Part of a small language model's weights: 10 layers, no biases in attention or MLP.
Each number is 500 + 40 x the weight over the matrix's rms, rounded and kept within 0 to 999. Layers, rows and columns count from 0. Numbers have three digits each.

# o: layer 2 attention output (transposed), 96x192, rms 0.105, rows 68-95, columns 0-47
# v: layer 2 attention value, 96x192, rms 0.106, rows 69-95, columns 0-47
# up: layer 2 MLP up, 576x192, rms 0.122, rows 0-100, columns 0-47
# down: layer 2 MLP down (transposed), 576x192, rms 0.104, rows 0-100, columns 0-47
o68:505486528453491528479524422468474566454597479561496503517532405502475463485517469494459482442505555405487548502526517492497480581514507455555553
v69:529501512505497553493520491474441525495524505495488528488532487492499532460503509439474446537482512494485464479503560516525548485534542496511503
o69:420531465486467469525497565541526534539578482442440454516511516449530464549482478547570471506481533512496457442454407535559503552463533460520445
v70:543496462504540491518490483545521511496452500517477487507470509513471491501472521513470466510464502509438487503510513491525487583554509442575532
o70:484465551469477534534474493518549566489520511511490540493536477462495531481483544494468498533498457502513444518516453530484510492407532549413535
v71:458471522478536504510503502490458487496498457540472496573521526533486442533455560530551490553436488500492481469501505486561468532532539486502503
o71:474481493546496545472499467589552534444457557424517482489519471479487531454503538441521516489568546600513501502529464551529494504457515530507506
v72:499461470506511521442513536497505487502468505529513472532469497455488446507543485486502459529477505530499505503501476524453460506487474492478483
o72:534543538551546505516528541484570531495467535495500563454440588473458507550425486471479469463483515397505489545503466554419525510492495495454480
v73:494444487527493524521499503543493542569475498479496464479448523512484519477502483498521543454565508466455535461488537479449477447528526563477532
o73:523479451471530454523597503433463445455520458515503547474474490499511503497519516535512450452470525495552455527503436555539520528499416489507519
v74:453501553501468508476481478527498579500539510476466477496545517474485462458522483445514497485559548495521535530530491501558533442474453515481489
o74:483485469571519541454477493497415527469500488564549478473430459507493526559485522530481471430439484510524489477489523490542582516459507520478482
v75:528506453470530537557472491404541521536505459445480518521519490524530505417502486552513480459507486556503487462490482499482536496576530517498492
o75:497529487464552482509459538576440525432494495445524455429501461524431594432477507549463487463483563446555494476574463495536481540523513522501506
v76:475496495532534513506457490532525532522484486467497496470488456528447527451462497511491461488485491527432451504525516499534520525500546476536455
o76:462507550499565513489552482435517522505491480516478521531501453457464475496484485447474496534446555466581567474527482592465458561525403495495568
v77:521512527488502496510505546512449484506509524494523487460500525506509523472482496503459483425503495514493546529547473519512467545554539504514479
o77:458498451572518525440467519495576490505583468495498460519500540454525600484473506561530508478430556483498537504511491447458490411469539480495496
v78:497515489493595522538498499525466522503545457466445480470498450512517471521465538479457527498478527572510529517505482544498506469473459471452491
o78:531520513486413433511507561512553506516452535565475518492501515468525562472483470516529493476496433501482514520449549420557506468498508444481541
v79:462519501487470468529522452497490471492566512493517507452489476472459508491476548546521513501510551530540501473497519507497419477494539480467498
o79:512552500499532509568505513502526437519554493443493412528553487517488462471486475472501432542580475490444500506486457512462426481530500489465499
v80:511467542485498490450491451513513520546495492509492560419460459492478519424462468457527548507479487454527493522549487504483547539496468452522463
o80:439447436486477519515525565479447452486440487530473501481495511464480473559583518521536457502573504537448506466414488529511464555522493530479494
v81:527486489465479462548487499515514526545545516477522493466474517459467491513494454511556470531477437482536470509512527481500526533489485503527494
o81:471502456525464488505543501503488554504474503485511475497462549525520517484515493485500525517528571476521523528520421557458451499451485526525497
v82:460522490513511520457483510529508479536535478512486501519424470516528496488489472478475445513481475511522455511483516540518481495566547461449470
o82:486451609488550465450488476434530508534499543532551589439457491445512449558543522504559476470501458483506553438486446454545533555504505469479525
v83:493455513499504528478456513515457475502478549506495551477482518405511504452538488458458497544479494512522494523488488466480474558472460517507496
o83:497542458507500513552562472542510510518490533557503581508499462527520460549457463461564505492453459443502512497520565503473526541469536494493514
v84:492503526481480490551481490485528489582528538474529508492457480528503482553534534472515447513538529508516508493503461488527463481532544519459491
o84:526461466510605486474439482484447519482552444502542537534625566502469542470444561493541514545539553504535552544470438515536477555445466478425489
v85:516501463483474508466491473479508455501483541463489521501505496447467515511467447465457528523429431446507498480504507503507515513496469475464525
o85:471452535573473516533511556531497520541519458455508489474473530442517520518509497573522505486485565502496469583471497499498487522490528526517492
v86:509454539484516504506488541461556426469465415486494489487454488482444474488496525519507488474521525481499507520533416500452500476479490504455470
o86:535454517480465527524482521450467550480474540534520537444559476480523487522485447499494542540545475416522450477468541527538502501558494510501570
v87:512532471534516516495510495547489515455535503495535492513538495493572502484513460499483523448522480475518489546513504485508484488492495519496514
o87:523464504471464501499453497553485504512427546500510493481466464531526502534494576581484548501522462529466495498512478499500539563529494526499453
v88:541539553485492511498475481505467487532487504536504485471538480500507469518478452517518555505538531462482555480490524494482511473505521509547527
o88:474520516476505465487518440519528486522491483512509521524533536531518426459499631514477542560418448618580425472533544504412457485476458525459488
v89:498469535472501452489489541539511496548509534530459519470542456516512508500485491459490512539471515538526475473511522518456553527463538517510462
o89:452447470487536523463525504471504503557402497458561520480476511490462470536484524456514516522467539500490505560528516506467540522511483456483520
v90:486414482461487476481473522533483531445523545460484498517529510535478511507456455529526502477489477539494520499532492504515482502532509498494514
o90:475559514513551508484494533529489488500500478488492497459467514461504512460487487441555484513430576541463519528510503406459504475495581506499464
v91:485509498554542460501526476464496511468490445474509520494504516566561513499525508507491509467510542519510521460447460492464505437490510563522480
o91:516552472493541526489470550547536508524576490497490488464529522544506524484512490446494490581462525488485560512518454477528456556546511457493503
v92:472550515486459526477514523545520555521459472463451525500493443500458455436533440463506479464464494495535483449495456514513517482552515529550535
o92:429494432495502502503521461505412483581502499511527487485491491535456491519533502560529495491482473454399499522496529511536483580515511444494488
v93:508440554506499527527512467515482453499453547523489458518478451554412465457497528487482521554467535569521523500506491504466490488507489468513483
o93:514523474509496487437489485461548525457539509512501487528465506503497479531428530469576481594480514490475442578460509489491495514498459538492525
v94:498499512526506504513472470513498526457540470523571537483479501566497501439469502481501451491518483486482521480485521432490540510438532462513497
o94:464554482474486466482563558509488510497559458536479524510489459531598468493599449473529531462450503513540545500532465541476529453513491568527491
v95:528526512492503486539540477519498524529492517513550475492506464454522535520540476506512501495520449452504457497468558471503454506557473451522450
o95:482483453542452462510522524487518462433527457496494515472476539504485421526488504484518487496485501498495555547567441532526487501446384501448465
up0:546524543540507487502488503480458546530489542504492487513460510525534482405487541452517491605457505613474567528559540498521483532460480454491571
down0:497537495527461513495499490484515516454500488506523536508510594505515556483514417528519510490535554464442506463456552445474554496527440497531501
up1:498493494494430595569506472473506442518520485584475484487500456509463455532428491448488567455480542471498542472544512506592512496496585565423436
down1:527489517484592393477491444579503497506497547500563575515509499490511515569544434497449521502542484530486463500533516524576526557531477464541463
up2:477519488534421488508497511538507523520481520509543502450539489477474526490533538451478517491503462459535482468523508485492536475498554508536508
down2:489516427527418485507534505533454489524455535479597518425539462448523457454517546436476460516478493390448473428532476465467511442490545492423506
up3:597561524460512507490550438523497512491479526541536528569500459505427435489445537484460502529496476532498544541507486510459456474502512484562507
down3:503523479431627486535541490509528535469462492499482546552452469506593525445484494378528460433447493480445504546503499490511548458455388509428542
up4:415486460469524466439550522437487511481516436441425522470489539516474505457523381522532496520489486473490443444447595581430539526432499579473554
down4:516505508479509567524563475459520460496537532435457531553508482446489518524499463529507504437539496432496521465506561511459504529493529544549507
up5:537473484446543567536505541477446444462520499539478473517504542521521420397336483436573508593456457548577453542502536535464487535452492537449473
down5:445510520384506549527559512489579482499487527549447512490463540532458472472519473475516567581492445528450515527480496470453492518479515443538481
up6:545534561460505517518471524553445465482581487465556427478643508435562528452428555479585501571498520488551504439462475519524462449505549557486500
down6:419389451522523491377428498515537443463451544476611545503568505454454493510486537534496538541446502475459498561442417563490501370572484570494511
up7:453558553550542482496535483508460498542508458573556480494481502547573539536463538495498547512511494538504520475496559497441492474513459480530509
down7:484454469438515496477476486436528541465486513472487539460451557438478498518563497565398474494515470560509433477493488516564534456469488491550518
up8:421469487533510493529469518523478563517500570441543530459544498561459550543522493541469465530564510477422464502501470537533521467546445477487495
down8:524508492526521504457440496510515528488436448480480484496484446516450515502507535556468503469529529429473511528514494500520567491498464509545442
up9:540482492476480525523450448482525556441544440546471523495360498441483565433404559480545479509453440508412481518544523531511546441508430504497407
down9:515459466485507383534455482549502517578506526516501456477504438470477473505555454535459550485482572488513510495492477504477521522528548532565568
up10:515471524504517480506464467595434486554480460534491464466500466498495452551509512479496583478579487464477503458426475426465525515456504501496549
down10:575447576493480515542406525466439537542467436514519440460526453455459473449596502538494564455471545487459472573539592445508485472543499531543534
up11:434474478560506543502552461500449534467496544502556447452438453509511495500507465506516501490541534514490480522524491457444514531526502548560482
down11:506477501512487535542561501533464546474517504524536482472532471440519483497506456551523524440524518488497488506514523478515501469488459544513398
up12:469507486507440479488487502522528575489467476518437519465508519476506518470500562522546510457509533538459497458539471515456514490485476453487493
down12:472523491551510589526484590449534475501486499471502517423499472464446582529464471446490495416575504491519461554521538467544461531534467535492510
up13:523447468514525446498441534508509489513530463547493455533516504555514477455527482508527487521525475534506544489498510519450505502542516528485491
down13:509491511571496465465504479506452490439483528470500501524461520473472479569500559573532510464577490468469464508540485494495477488493535505456428
up14:514565431490464478420524494483494558540434473471558506445591516475503489449441457517472464482521550458532517523478520521485534501493494504402511
down14:487550493520465534520554472520500586432510523484592616471536503533489489511537537555532519498541529556547442454529535542507547548539551533485444
up15:546515438519508498447475518533495445523480458540537485497565491473445507515515462422435462506516494571551496523477447520530530420508506470501396
down15:412579514473483563587562489471529498487446523430473472495454508577544565480510575519516513480466444551505458497539489538526456558536536456468465
up16:478540497502475512512489542556485571491497529596503499517469458454501478556555606527458550487510448553503536497542454473477496504535459566541502
down16:499493594616511498493475349441531480479477459478616463594538523475510539508478490490471529473509490433499431566534491454538458535465493547489500
up17:527503518547492585472574484450425522540545487497514456542569424518547497490550444529505501516409479491517553545603495539547522455420437497429492
down17:485373447529484526453476428543498472448419525477539560473517505469489497444509576466524577428568468448453427501489592502438511523557542511475496
up18:534546465507479499577465529497482465494543505497529471560487497542495467536523481453425454522556514476507505525536480561466488520461492536542487
down18:475417450501474592569499399481471491546608517554563579564468502522537539544535527483498500556505509423504529538546514530489436489498485504470470
up19:567521480470493541506515515546515519522488488534478520491528470535509525472457528445481509516535465507447488595507547483488498471461580534459464
down19:494492522477509437462478495448563490489470521475511464519446444501477490459523474445505548586453540529497495434558533476488506529504432467516549
up20:491490471493544465501557487494474442481501482507525484551440520489437466506523486539498540483553434510549509488484436554505556482459553515563452
down20:563534561493545434457497526558539473519503466481582489520519553465429496515541537467448543474517571392431511509507539468488525509418495524454420
up21:433473525521516471505521530530530447525467513497563505481484423535511469479454508483501517538441523561534523522533472541486517503519459491560461
down21:489463500448444482477531472512541460590463469476665444460451415578549527445551481476513523484490537494515485503525422569507540500475547469449512
up22:574492531433533514477529550473461478543493445502494605511452556512503550498509504548564487544460475497509443535555514552460443512440563424464525
down22:506486510464534531565571525544477507529560521516504458489495475528484532496466508442512487475466555504492480437527542480524544552488535505532524
up23:488485490546478519460462477491495491490501510439539482469443433512554453460554470485495478441438552543457507476489437529535549435530503442453447
down23:576477507517448500468481496456487421595507503486501520465448455429548516518495493575453464424537558560412439441514508532504567459532546506507493
up24:514476493511515540475480499570461506419542516406517489483555455598504573542503460496427511482480541472491505474519528478472580548469493467513529
down24:477464466459454555547523541527488548553500565501493443378512517446455494474550536453468452509527540509526499599516554444441543535560440456478453
up25:495577498473492499501483443527506491452618400487489502539498559457575522461461478489465479479568460501520534488543535566540524510522547520546446
down25:499409416480623515479404438545553501460475469477479480443509483546531516501450556538450539539414466490547464591466448442507558540490510517520495
up26:462489488448553522493499508450479465490487572498441441454540433468497494532553501407567463485448526532441449496494482524452476508538502478412528
down26:559580465565488462565542467522477515458437532496523529548557520486543481376481513483516426453516481499500557522485491476520453562509429500487521
up27:497514533506502457461473544539495458511539518405565521507518500470425575510504462520515411563538465536464466442515451499483464499493523506488443
down27:449523515502483500458510533591510428498517590482455484481502592569554463472420501473512504537522536488528537467459499471477543493496526531528463
up28:539499487503501500489440496511529455454515541460493477524535589468422492509449550502553495516471497451497470466449483459511543537492552544491505
down28:545596477523512463480521560472503522555382519495473544425493428567434476529492515488494393486537488492524573479493516626490545431487513425467476
up29:455518530519479501465473476414544539522515558458544500507515458504548522522503511460555516543489468532485481508472550484491464487498464469513482
down29:486395492462392488417415553477492549542545518534445462513476558465524457504485498510531527488458517476490507490534478488543447473522465529525545
up30:462442476495487494521556490533590487532541462548496494485395465543423487534539492487489442512493548531449430505510502518548525514497541465550531
down30:541468502514491528462500474575544432484527531536524486541468456518515482493522483493458504549495490525479511516510532547467518504409531465550596
up31:486518520491468500446496444469480577474523506549539440526512447584518454536575491529418498430547525517431539424526441512490501519562467439490453
down31:496528455507538514504575537549406390466470439444488528459472447560413461527480539487475437449522523489522487490453500447520453551534514490528438
up32:519534513482478536511521516517548518487540463528458542504543435484493551538524493517506531477516521400486433436501465466517533450492525493564512
down32:501436538438522518577468462501464528489485561442562532521535532477478510546486485446507514561529487483543512492476487487578505541560457525443489
up33:496449514527497492597509429503529496542474505498443493485406444529460531523513496595473528529483481537481496434500497499568500479485479496490469
down33:503535499481561469465506518529462498503534508443475486503583522493521472461507496500494521478457485465515478591474490515478526498443549521511530
up34:418496545528528474573560429481537493521449441504530474481377549509540503465549523463453518437430504504530460482507464525446565507435558486498565
down34:556559585471489551485512579489424487504505611495515569591518493501470471573523420558500507569560518511452527505444504471509453560532537466537504
up35:495408502476484507545488565542553468415508484564502478454520503473470539475543462487508513482471422547506439455508517469502478562499508507474538
down35:591499560483493562489434447479454507503553464458499555500495499557509529478486544470497498555505466451512457481528468544445528485503554515533500
up36:532530514482519485522472521514521464404461516575442545428467453462534467489529539465501457527472524485440494486541512597475557507423503462464476
down36:409502469519509534500516469495492448446446550511422531489477494416476454513485486542557514491524410533578490528497506480527533517509624462527515
up37:497391545430494473524447544497518498434427544482558501468550496504513514521508502595446496508441583534407436528481556456524593480523455537518535
down37:454524506465480500494461476472526506511540580499523484490514578493512512490519474413473560475477535502507548489542525508501587522416621500479567
up38:423478436444541588503505542514522557530484518459545419498512467512561495506528466506506519478513497568555496465617554447536585441462414508466521
down38:501532490510499518445456461447506581508496505536411535482539572500577435593490535468501534532457497498519447459518498527519489534507514459378461
up39:521517447490499442531457472518578540547471486538521543534510491514541520462447497400455503561509498434511438501449523457495525504527532532471473
down39:499490550451465534501475516525431480495505497516502447478509487508483484554507514554526540533464484501488559492533507514498443518546497531519463
up40:480478551485550464476489543559483493554589485542395520472508540524453566453528450511541533520445498475509530498489493580569480491523520485492517
down40:427463520520511551456487576466531448527450506441448524504470524556472512503510497525443540514509436581485548559535488523511547507541494432528512
up41:418460446537524527475525483519449511508594516517499451537370499487524480519501509488433492459469519514482520504495558501526551460500479544503510
down41:500507497433538402594511454525547544435492466489518423424506472482505501413531529468462444527479481463457511490443551506474578554475547518522460
up42:506533526509519475475460564528521525459527532491537490526423523556405449454469489512451473549459483503551471476572487458539506493505521451512478
down42:548470460475518496491510439481496484498491561565500496545477489489580516517516540500588542452545495520528481433490489552538539480516508521520545
up43:508532502477483532413510496428527528456507531447544477546536438492511557539475532475529434549484542514464479564521489520498601497569454473422468
down43:447548588430554423492459470529535486497471493462465487489498514511464489476507518425477504516506530493496538599537475508501439420435472503473473
up44:529531446465529545534522427459493522477493521473548507465505543502491544515542442476479507493509479439500469484538483496494548492459505471445523
down44:461487499458548405504472575451525517530547450425580528446482498548555497446495496400560435476576582508523437531545568501517482440533496512458491
up45:558465469552539486481424490448484476514491505526510533493453503502509480482513522506451540552491483523468515502457527539507540472516510476446518
down45:503511473482526472504572526549514516490431408437559558472467508463569485466497509570532476485526489540501465466455602501497527489490560527428527
up46:538533553473481466503480498512529490508519518503501536503559521481485456518476482474542475496501566535485504474478505492518517498490454503492542
down46:494518443496497510524498469561539561462518498543410488553524511518452520482489523513533501498499451516522537549528503475543463538466488524457529
up47:473367541451463561501489575486513476446516517503447524515442503505501481479312417426476525532513496547539459553477497509490610546560547457460486
down47:513560546507479552504487480508471508494497503453466481547503520478510540475510519482496545501484425495495508488518509497493511499492505498573514
up48:457525535545475469523518496511596509523515506531512502505463475495521529499462504443467515510541473480536427470495509494448527424467573502536499
down48:534438534489501491469450451527508510455459512503575406508532522472544457473517570539545413552435472488438486600545475496460493585526530482488491
up49:531514511489528491488495506395470485471487472493500498521535480459554478542532501575489475545507548493504447507472514431445508444483531478525552
down49:522503472508496487478517572503503472509460557523538512519515546457501416482488521457519477517486410411555464570496487559522596523529574516502534
up50:478487521551515545511518497484531492580492508478475500448500506499521468430507482558520484478511499536544542469501466445475433496488495505546416
down50:507455570517506635476555419499450541485434443484497432446493452519450522512493442459521517471512522489473465508548503448556517531438498532496581
up51:463493443488523563509547529464512465524493569507505580511581502475457521462472547502485470473520481455587467484478459429504532499491530474474468
down51:467457489463532570493507559457453553475473531482438553514504518446495505504519487556454489509476459456491510442494462467529544521426441507562508
up52:536438524560456447564428474486472497509533483515479502541529434522495489524497470501453540530471486507545516508521473506513461487497501487543486
down52:497420556451502515501490502469514458520524444487449436484532522497514544514494455506553463494480535486588474507510485441466502493490541485487510
up53:543516529455418434447439535457523427525519452576486547537549546511467584495493500507470494499451467438440436505513534454488499495501484449511532
down53:477475508547523475556510484472432523518556573476524499504536491472554464417427498474536482480475556487553485500427470480553501531561509483560496
up54:452493453424449483483419570549499488470565542477516441482530443510410493593498468494522557500479504570452528483494517538520534434473449523451421
down54:474523445534491476513491543456455549500473465554509510534423484517542505594445469494516442427492485476551426459528412460452481624547487466533575
up55:492492449480549541501561441515486464530521518515509528527491487496483490468488495451500466498529499505561476499503496552551457505515489530511489
down55:477492511475544488574605496549552437595465456513542519536481506536479500504541490364528457507507477532472489492476573526587450528471510462450416
up56:464540408503410478548487466515467451529508501479493556502492504525532535493530521516473535525495417463513516403416494581494491455490474521526525
down56:531468505574474521510485501435521507594549386548524584418466505495503515543485609466452545493506527486516426476532569494481521483492535523572517
up57:490527535501488527495463541544565510501485477502442535485496443475448449564465546524536477523425453473456467436479526452530437548509448501464477
down57:527585500487446518523583452524481460526537514518479510564506548462547464517543543479465470496474447512436461560512528503547502535489488443534479
up58:433524498477505440501526535555474494446494523510523568506552479491509471537494552490523521527477521521498535455528514492470483475518465454473543
down58:446525515553515493506495457448502383508556485490554486497511526497499491520454497502491455468488494501464519484525491557518458484517498539460501
up59:455554521505415521455566566548488452429517481489488493439478527479459490532583512456533468427555479495436458476528553554441478419563455449555514
down59:494509553529477523449496555581440564549526523484513495427466464512469487475548492515510510544439455500538445529448480506483528526483459516467493
up60:488462445486408527508484526471495469452428497544459556506500538462529496495495476553425477542461461479532577551478531513506456471477479446473498
down60:492484404468561474431470457556493588522616515549465467482535523523507428445405523482509444535528477499424448544502523522541487533533517503494505
up61:487525449498556485443527491462543445524496483454537551439452551459373504467533533516529573463472497497447618545456477570487454404447507548507491
down61:519505491489527526457450522444527471474521508409457540477498534523449468500524477480442561473431490519513575608445479530493380348413519522522510
up62:519515520511543570505512453493566573506556541513475530491536547480493500495479521489540473447485460419461481447495501427439522602487470457483494
down62:478504485397450398459578546477417455466435512512537453507479492527435504487505499532508447475539524522540508566455431438505509516442496524517478
up63:456488467466450493517478514526442502469568486511537488559508514481453529452491457490503445499541487540483562519477501505486480457499509532588442
down63:538561455541548457504522468444494516550466551521535465471457525387543487479539447463584495466541438481519543461532539514503474573475510496496505
up64:539414425574518515552559512647415507506431384595536465504533532475456493432506475358505539473445538529579523441518520525420507441421485527501550
down64:456527512480470471442433409466557480471592477474432445506413510442503471450479581527478501510515492553475507584448525454564432432563434518508545
up65:576572497524446460466560519552509556562479472512490555517509527486508545474537485469450564472520457461514502448466536534502499544478489483520493
down65:443540518496536499490509463512481562464444533482545484466506493539542540473501501483490435458492474530515543444529450500446453548444477487490441
up66:518435539415490494497493527464460478555418530528564502535517484486516558521468528534490589526517551541513533482451471571611511498508469489442444
down66:498527502538473428532521440454474483402450505546484490439487455529530468503480529458496454413437433406511512531454449436540520437531481468528446
up67:461498501455487545461446489497487559474471493489527539584444577457577462514515518509472493485501507503538516519537497474516441497483469431447524
down67:508499428459480448502515492476566486483509527505574498481532475526452470532512519493533577532369545527492511553532495477505552514509528504471571
up68:462477437465457502459465524397489512524445527502523491434560461469551473416475485471514447527405481585481455568533573441421505486574520565474465
down68:508451522457522498546544483539495457470555568528450505571477549508476469556444500432519501541502467495482585497523551531476536515507516477510507
up69:461582527536502522524522453511507520500479495466404477485437535552467462460503464523482505488503564531490570533531509480499472488463496438562497
down69:430506613526481490527456483577551513606552566495506514492580436526462521489456469484490467536465434534464533461498471546523557472497455498545442
up70:507449530452521490539483587526552465515499543458512475480512506451439469521528503522503415551515499510552533463503464537475538484522426496534439
down70:511526482461484500482508429517549463448514499503460487489521512452543516552493522533454526516460513521520519450557529496477506559467476472503512
up71:509453471483459476499539573487472486504437512471508552554498479450462470548491531487468572409526480563490492493463418489527451480550490474529481
down71:507494529484540489550516462525492529494478459455430442553454545487501544524477412505483560550467484525495513537532496500490445532435517521470418
up72:525547456445438502479491504506434528552616544569563474566486547537541525466478467522515543575558475515538439478491563465533512457491562554493476
down72:432466534529560514500432478526524492483451491519499538433511502511501524532496503517458417556530500426467521480583451560522507498532488465588519
up73:546496463518548469506496540507547508510491543533503546506531476567405463490467505525423498485474478502461582480480408502560530588454465449474493
down73:491562526496431511485506486471555458423460525580534522514423452440545543455529529449528535419514551425451433520466589473471506450460521420495501
up74:537515500561492466507481495434490563513499504462488512485483426501509500520484486534491509487491507469564462562498556566472575573481507484479514
down74:524521511479537520538570481541451421450484547504503479533578454473507491449493496433483502438510476607485478501438439535450437537454503539507482
up75:463487551525449521570527519500507487450509488474555464497431518464517478474535529563537476492529463553540522468509444585471538512495536511561476
down75:481491540501509551500394506443566442430489446468544538557498514491522527464502500567514528483482568517523496512502507504563468454444498487558471
up76:515442517502514521503503517512461548552509468519548517448469498528501506487416459456520519508586544460525564527468480496549494479458545532452538
down76:486487509470518446513522487457409490476470456472447464525497439505476459496524540557477555491510542530512525449491486513518496505548514581520470
up77:513542484491467431494455480406526496504489532531472543504488474497466484498541510460537478512502529481525439500501545502425497550544472470485504
down77:491465560496505522487491515452566465523459484494466495539555582505544552474555599447503486485480427478485434540479434477535492532424522484454488
up78:497494509498538508558495534459494459467483501559499494522492483537477542539449510514440496494521449493484473476562502475471502516459446544481513
down78:457464471503497490520519527551471508485422489495520413500531511530469475432526504476496550461459482488502518501478453483532455539562517490421486
up79:535513448455488475494478519470547445518495514550569540532535584505469482456448580421469481549553510498540437506495404534505502530489519550423431
down79:501519512492469521499544552453500426569533453465574523451489466524430508562506470462467530475498515497489448475506472542480525443440511505426520
up80:474507458422458591540517546569504467528436502548543478469556519519402403445399534477561468476486485467494527453425457524554492503498501524435498
down80:483460570480516467469509510558497548500494535495451604535424492397551517575467489533495507425508473496492470473545470486493413552443459517540520
up81:461499547462536517488467488479502545520499483483559532536467434503496470470448503483540536537523505564530480581505455581442515503472456480487508
down81:402485553499474568474509548575544520510478542489519511485451439518440514443504500500541435527540497534618463524441482547515534492470417426477571
up82:521557487562541454479588483395489453478503479467456526514508462493435473522489496481456407504537516471479453417490503504481417485535476490472524
down82:498498482510559505523475513507485526523511483514501497511485469453572499504526501438540536524512435438486513558487500480443506512538524518475482
up83:530464549499515434573476479474492522454463484532464628576440475568496486478495588573444454547486473514499484456490557445464370580485512458491531
down83:514523472464513486476553474442513566473516515458522455517517531497560514527514436459560611538491507550524541468500444494491524458541485503527509
up84:393527549562461469520564520546468495530443498502446500394475530494492446505484528504471460570506555603528576423574476463479439460448488549547433
down84:483501547536401547511491492543437479588537568449536459509507490516517437492512526496464479519478533546554503483493504547452401500401509433485489
up85:478555473491477537478520526509473570543574504509491513474484519477539506500529487579502492439542481484474490538464519537451520429529512451514489
down85:509499470472544420449496477408531482525526481566488466448445449472447483482495485551461500480462496504508531467451487507507523513503470490504468
up86:483483496533456539467486558533461477518583452410556435528492434521477468462576432480445538384428536547515497459546469528529517580498585452513558
down86:419497512529460467563517481496519502546530464474440504530456493511515482474488534521505546486492504578553561490534568519609563428520457477480502
up87:515487492507539500520497515496530444483609561504515521605582412560514511502522542491475574527493523476526463533547430541593484535539513510461535
down87:419490500442555505400547503426497479542487588451449542488449579511558487424462528452597462532499578465462463488501506470503422448500635593503566
up88:509483520500482502520453451551529493533521457469475513476455515454423498483487505519512498483457518480519495481539510519503490474546509478528470
down88:537468508513443545568523500506612545465449544524563461430490471589509544489578570560529511556540464525471381464599499529492524537594535466538445
up89:526495451493453471494494565583484476485439512389437519509506506517486549466520514498566501420495488478565441551519441501521515470482469561552443
down89:515503506564609465552493453473514486502513541564553494550577495521450508486482497543432491542521450481511414500508532506560480529513496474433571
up90:481455527508431505582463557443480512542505532466534495455573493499516464547508485524488568452545520461521462494439490541497569510510525495455473
down90:531477510526523474487531455536534521528423460516551469500514510468514461467563522511496441502472484485446528506532541513427417484465456504505518
up91:459485457506489495455486496549521512526541489444532461521529536474477446546549513499564479475466496474555564529528541544477566530506553506538479
down91:386545575489481463449476454518524533461462477517557494510522524470522503504469475428441440492545509519543511459514480502544510500495438479482482
up92:481559541510508503532508463567529531517498436497520430586454441502485496412468511461537483534474467500464415453534451507582490544478560523492464
down92:560509477452534464475556541492442515522470517503493537435494490516487537579470504517564477555439488567564518466482538472537510494490498555515557
up93:515504529529504537553563439523582526557455444576518537523444505440439499539542539502475499532503462537482504473516541506550523443542447504539447
down93:456492515501417497482476511514477520442493506484467488512490488534518488514571520483497453482469482509519480561466489438479482517464471505590583
up94:541511525484498505437516518485453489472452470511548518502416485499505500454548471511454480514526448513464526419516483491504506469478395518520475
down94:510499573475529512472510474503481517455491491529539483487507538493485504485566506498524453492468391545475451443475513513514563448537470533553476
up95:506469482549446473535471592430564542544463468490558512431547536512475585393491511510439505545467447485447493445429562447447531484485510488517517
down95:496506583485516515519494540467471510545459554495492458490484535489471585522500517492511508437480487526508502575498423501542489503512478500521475
up96:488533504496501550517475548477513499484463460572529521479535522474510509475483527536513511453536516540496523477457486524490520430554487478522416
down96:451597511523561444415567517515456407567544500571560473472604441587560503513505573536498467533507537541489496556516461513467481527499465516520494
up97:529490495544522485517527500530538498484484515484523526437435488538479500454484486478474421515464523495494448535530570513432544475459516455539516
down97:541549506506470609509522515437540517498539473579519509583465547507483464435451503519465537441525495510511517485451499534493482497518487535439538
up98:506512486477466447452477433563549408525399528487521558430531510432445504524517540486533506511538519455502480488425483484458456443559459482437497
down98:533535507509551467461476465500535496487614492502517548494559483526463558539592565505476500481500501474527569573439470518529506434526500536504489
up99:505441535494469533560502601501568524431478443523451480504540462500514462475524485452546463457499506513515472468498504451508476488481504498487526
down99:489571477455494480618522572569558466508543555473483469485524480532522499443514475505420406491486449520537481467440516481500519513552424515555493
up100:547497547460517476495544502484504517468473472431557570537455537488523463543490512553492491535494523461469515463481515446546530471446542527502528
down100:496545551490447493522499535547529489500580441529488536498524519533525506520564505491454540511489470513442542531537490377469490487483525483522581